Each number is 200 + 40 x the weight over its row's rms, rounded and kept within 0 to 999. Layers, rows and columns count from 0. The size before them is the row's rms in percent of the matrix's.

# layer 4 MLP up, 512x128, rms 0.278, rows 477-511, columns 32-63
095,149,180,144,116,184,246,232,201,202,268,204,191,204,165,252,171,263,191,215,189,215,144,162,234,196,226,222,192,204,164,234,134
087,207,186,217,270,204,201,182,220,268,183,195,212,208,192,257,168,214,181,183,209,224,162,223,246,261,144,235,217,200,186,163,162
101,162,229,245,103,202,236,223,198,177,256,175,239,277,246,244,247,213,261,194,156,213,176,200,199,145,273,187,203,196,150,185,223
100,169,219,210,221,186,252,186,129,113,261,210,202,257,219,212,220,198,166,189,247,214,144,156,274,218,186,147,224,261,224,155,140
093,161,163,284,202,201,200,204,201,166,225,158,235,191,199,266,255,240,154,151,164,250,202,186,219,185,202,156,176,210,327,198,170
096,264,222,234,214,204,161,204,168,164,220,253,180,205,184,122,243,201,162,204,262,195,217,168,160,182,158,223,140,174,232,199,204
095,200,109,217,217,189,200,136,180,219,212,133,260,244,179,182,177,249,221,276,192,154,240,165,184,222,227,260,136,149,162,109,150
101,244,194,273,130,199,218,171,164,143,172,244,266,223,267,216,176,214,175,180,187,288,205,133,228,217,186,235,241,208,174,146,123
088,213,222,196,181,202,157,209,199,219,257,157,157,208,271,152,175,227,245,253,255,244,184,267,140,164,169,160,193,139,247,247,217
083,209,277,174,157,218,186,187,250,185,174,182,256,235,173,212,218,135,249,221,230,206,175,201,242,289,157,181,186,302,205,153,172
105,213,167,192,250,154,278,215,210,143,183,289,218,242,193,152,191,177,272,225,176,222,183,140,215,207,223,201,185,196,201,215,208
094,189,171,170,207,262,228,181,192,205,265,203,189,187,149,158,226,180,139,216,239,183,225,224,137,176,194,191,211,152,184,230,204
096,250,214,220,233,169,154,259,131,192,122,172,160,255,187,245,157,230,251,177,256,191,222,143,216,154,228,243,187,164,157,160,188
086,173,177,265,159,177,146,246,200,222,237,196,219,213,137,247,162,163,194,215,226,142,227,171,190,215,194,165,188,139,315,193,157
095,149,178,185,192,160,214,211,200,291,262,227,225,206,206,182,143,236,175,236,241,123,255,260,128,216,96,232,148,132,169,195,241
088,174,228,201,216,219,134,275,143,212,224,159,184,188,202,196,215,257,200,172,185,191,143,229,225,218,156,235,212,187,186,176,170
094,222,220,276,280,186,188,238,133,150,248,188,242,239,178,177,176,206,233,149,205,183,201,209,198,146,182,252,133,165,188,188,216
087,195,185,237,209,202,258,256,186,141,182,217,228,243,227,144,176,160,152,166,187,195,220,110,216,224,163,247,168,204,167,203,223
092,270,254,249,223,211,216,202,196,140,148,242,201,184,193,212,210,137,219,245,215,154,176,206,166,190,243,205,220,278,136,160,139
103,201,178,184,182,158,251,285,184,206,185,220,229,166,228,185,185,185,203,228,205,204,139,217,125,208,218,178,277,168,199,225,209
102,222,212,176,209,167,190,261,285,172,154,231,248,158,184,168,196,142,244,135,218,181,204,74,177,177,196,233,112,200,205,232,175
102,248,197,216,214,118,206,182,243,236,269,192,247,259,160,234,182,200,249,191,172,117,216,242,194,160,188,154,148,193,154,178,193
086,252,285,216,190,211,246,225,214,199,231,144,242,249,249,247,144,151,225,297,143,226,331,91,163,172,229,135,223,260,183,216,128
091,258,168,232,133,210,228,219,201,201,239,153,244,245,257,244,190,232,248,193,248,133,138,184,255,228,199,209,192,269,203,208,177
102,260,215,221,231,110,256,222,196,132,153,197,135,83,217,199,222,227,230,228,243,253,261,220,197,194,192,261,180,223,187,138,177
100,165,244,157,192,181,293,225,162,214,169,260,243,288,266,181,204,166,213,216,201,204,226,190,205,197,233,227,214,142,225,202,174
104,216,198,171,193,244,212,156,177,184,203,261,234,176,128,228,195,206,219,134,147,173,121,202,231,193,148,180,253,209,180,198,164
108,168,172,189,280,203,204,142,158,164,174,187,211,226,157,181,251,120,296,197,181,162,244,197,190,222,174,202,151,195,232,202,246
098,202,269,156,205,159,218,229,248,214,283,206,181,258,210,92,172,171,179,196,174,190,200,246,188,197,158,156,178,143,208,219,233
095,158,222,128,173,146,197,225,183,160,226,207,197,180,222,143,249,145,173,234,153,212,179,156,195,164,230,197,240,187,142,176,181
109,174,225,225,200,149,200,226,153,156,215,196,220,141,225,181,237,299,172,207,225,288,193,209,247,211,188,141,248,137,197,171,222
107,287,178,292,233,101,241,148,186,196,187,143,240,163,184,235,288,266,145,274,165,169,233,168,250,185,217,183,177,182,161,216,179
107,153,273,194,206,159,192,161,138,194,219,253,215,220,224,225,213,186,201,206,212,199,181,259,198,177,158,168,192,194,284,102,196
105,228,182,167,175,204,216,212,209,177,297,175,203,243,256,267,165,191,259,239,170,243,151,157,132,178,208,167,244,225,209,159,135
104,216,233,205,262,201,244,171,181,200,189,230,175,269,160,233,280,188,258,154,194,172,262,215,238,235,204,145,239,124,159,195,171
# layer 4 MLP down (transposed), 512x128, rms 0.279, rows 477-511, columns 32-63
100,254,197,189,168,240,233,165,211,150,237,291,197,223,163,184,212,223,152,236,241,209,219,154,229,237,153,230,184,119,184,172,244
092,199,152,193,222,243,140,137,242,234,215,198,163,163,226,246,191,217,159,232,273,185,153,202,174,172,172,197,173,267,261,257,204
103,157,176,159,179,259,251,128,207,175,235,206,244,224,184,236,204,280,202,251,163,170,242,254,207,130,218,262,170,165,177,172,274
105,219,162,216,155,131,208,189,176,170,217,200,183,143,117,286,257,167,149,267,289,201,168,276,155,129,222,199,160,176,168,186,152
095,133,109,187,205,233,201,210,240,197,172,223,175,286,206,209,237,256,192,222,208,195,206,232,234,197,178,173,209,254,159,273,107
099,158,182,266,142,233,268,88,144,204,216,170,136,152,160,146,113,193,237,280,189,180,219,228,168,178,177,181,155,163,111,161,185
093,192,276,196,120,295,182,157,163,240,254,231,158,170,260,185,193,359,240,250,234,155,195,228,224,203,176,261,244,234,204,278,163
102,207,289,131,148,201,164,184,209,265,260,224,128,244,172,217,229,176,197,185,210,216,177,257,187,99,253,162,144,170,174,216,162
098,194,202,183,261,167,188,215,250,172,185,249,189,200,198,193,254,241,154,141,215,186,266,204,245,203,209,167,151,266,170,277,168
089,285,131,157,184,233,167,152,221,268,187,205,170,185,183,182,136,204,115,211,160,168,171,278,255,166,199,152,146,192,245,226,132
105,248,314,173,103,278,188,241,247,168,208,222,158,274,153,202,177,232,151,184,260,180,151,265,244,247,237,248,264,234,192,164,208
102,274,181,233,139,175,155,204,132,262,227,178,179,265,168,218,192,201,193,188,208,256,245,246,132,240,184,133,146,281,226,220,175
100,180,189,156,130,213,124,199,166,210,173,213,170,225,158,227,208,197,214,164,232,220,224,213,137,159,209,244,96,203,204,182,122
095,175,231,187,144,236,233,166,217,204,275,229,222,176,256,207,233,231,135,167,276,229,228,230,235,225,188,220,215,164,224,176,157
094,137,198,237,209,243,277,198,253,221,167,156,133,215,187,94,221,192,181,140,212,151,213,260,198,200,172,214,215,179,230,225,217
091,215,283,197,207,173,222,189,216,206,216,203,178,170,230,218,244,203,118,204,140,213,145,170,184,195,184,168,191,204,203,205,220
095,250,162,185,181,229,248,252,198,144,126,158,251,296,148,199,206,236,155,163,139,232,140,295,176,241,224,227,251,126,90,206,174
106,201,169,185,154,191,197,213,119,207,192,171,257,200,105,126,240,207,231,154,199,165,182,258,237,226,103,165,159,180,220,205,191
096,183,182,196,196,194,218,150,220,208,154,238,206,172,183,218,207,167,224,266,159,250,224,249,187,118,222,137,241,219,241,229,233
101,220,212,145,143,221,141,188,128,261,165,152,220,250,217,223,238,190,168,205,176,223,245,174,232,132,130,201,220,217,255,212,204
097,265,213,187,105,259,154,142,181,165,116,212,223,212,186,168,253,254,221,127,208,165,163,167,176,213,232,216,222,231,228,245,219
098,304,203,235,186,194,202,150,135,251,199,248,198,137,258,200,196,169,132,213,209,266,210,215,175,191,220,147,198,255,183,282,172
093,261,259,147,187,177,229,234,156,283,182,173,203,195,199,206,200,229,184,192,244,179,170,262,168,198,250,192,253,246,169,208,157
091,251,185,238,190,204,260,202,203,246,193,239,305,136,169,186,156,221,186,191,247,184,150,185,251,195,251,174,154,192,190,269,183
100,198,217,235,159,205,181,151,203,149,142,288,138,227,220,185,165,162,257,216,101,210,182,195,144,118,187,200,234,197,163,213,265
096,164,129,149,174,284,233,218,194,219,185,162,131,208,218,184,159,218,262,190,168,202,133,192,187,178,188,177,171,154,257,233,189
099,246,220,190,192,179,215,215,183,196,211,228,226,215,287,219,240,193,158,143,226,159,239,236,232,193,191,194,272,214,262,267,231
105,199,147,155,230,253,210,226,211,261,228,203,226,208,176,206,227,218,233,164,246,266,185,165,162,189,242,131,245,206,146,147,221
096,235,214,195,229,251,224,151,237,215,193,301,153,177,264,238,239,193,199,257,164,255,248,212,200,171,157,105,249,251,145,174,148
100,191,242,238,241,224,175,216,194,153,186,167,137,209,216,149,178,154,156,197,285,267,209,187,220,289,207,145,159,175,237,222,278
111,145,142,238,221,212,235,232,143,206,168,174,280,199,276,183,205,202,304,247,149,179,252,191,160,241,181,264,155,212,196,210,245
110,134,144,188,214,167,159,210,250,219,192,215,217,233,193,200,163,247,179,166,111,215,246,240,244,141,186,215,203,154,130,181,222
096,108,217,182,243,142,152,169,60,192,236,187,181,183,183,194,187,171,171,225,154,232,221,220,197,261,207,235,237,177,164,185,231
107,213,156,181,247,247,192,196,227,184,231,259,221,189,263,225,240,186,192,271,193,153,231,165,150,243,124,198,244,142,215,234,169
098,120,135,207,183,265,244,149,217,195,185,185,147,164,176,175,170,258,222,250,287,127,265,182,196,224,169,184,233,202,219,240,128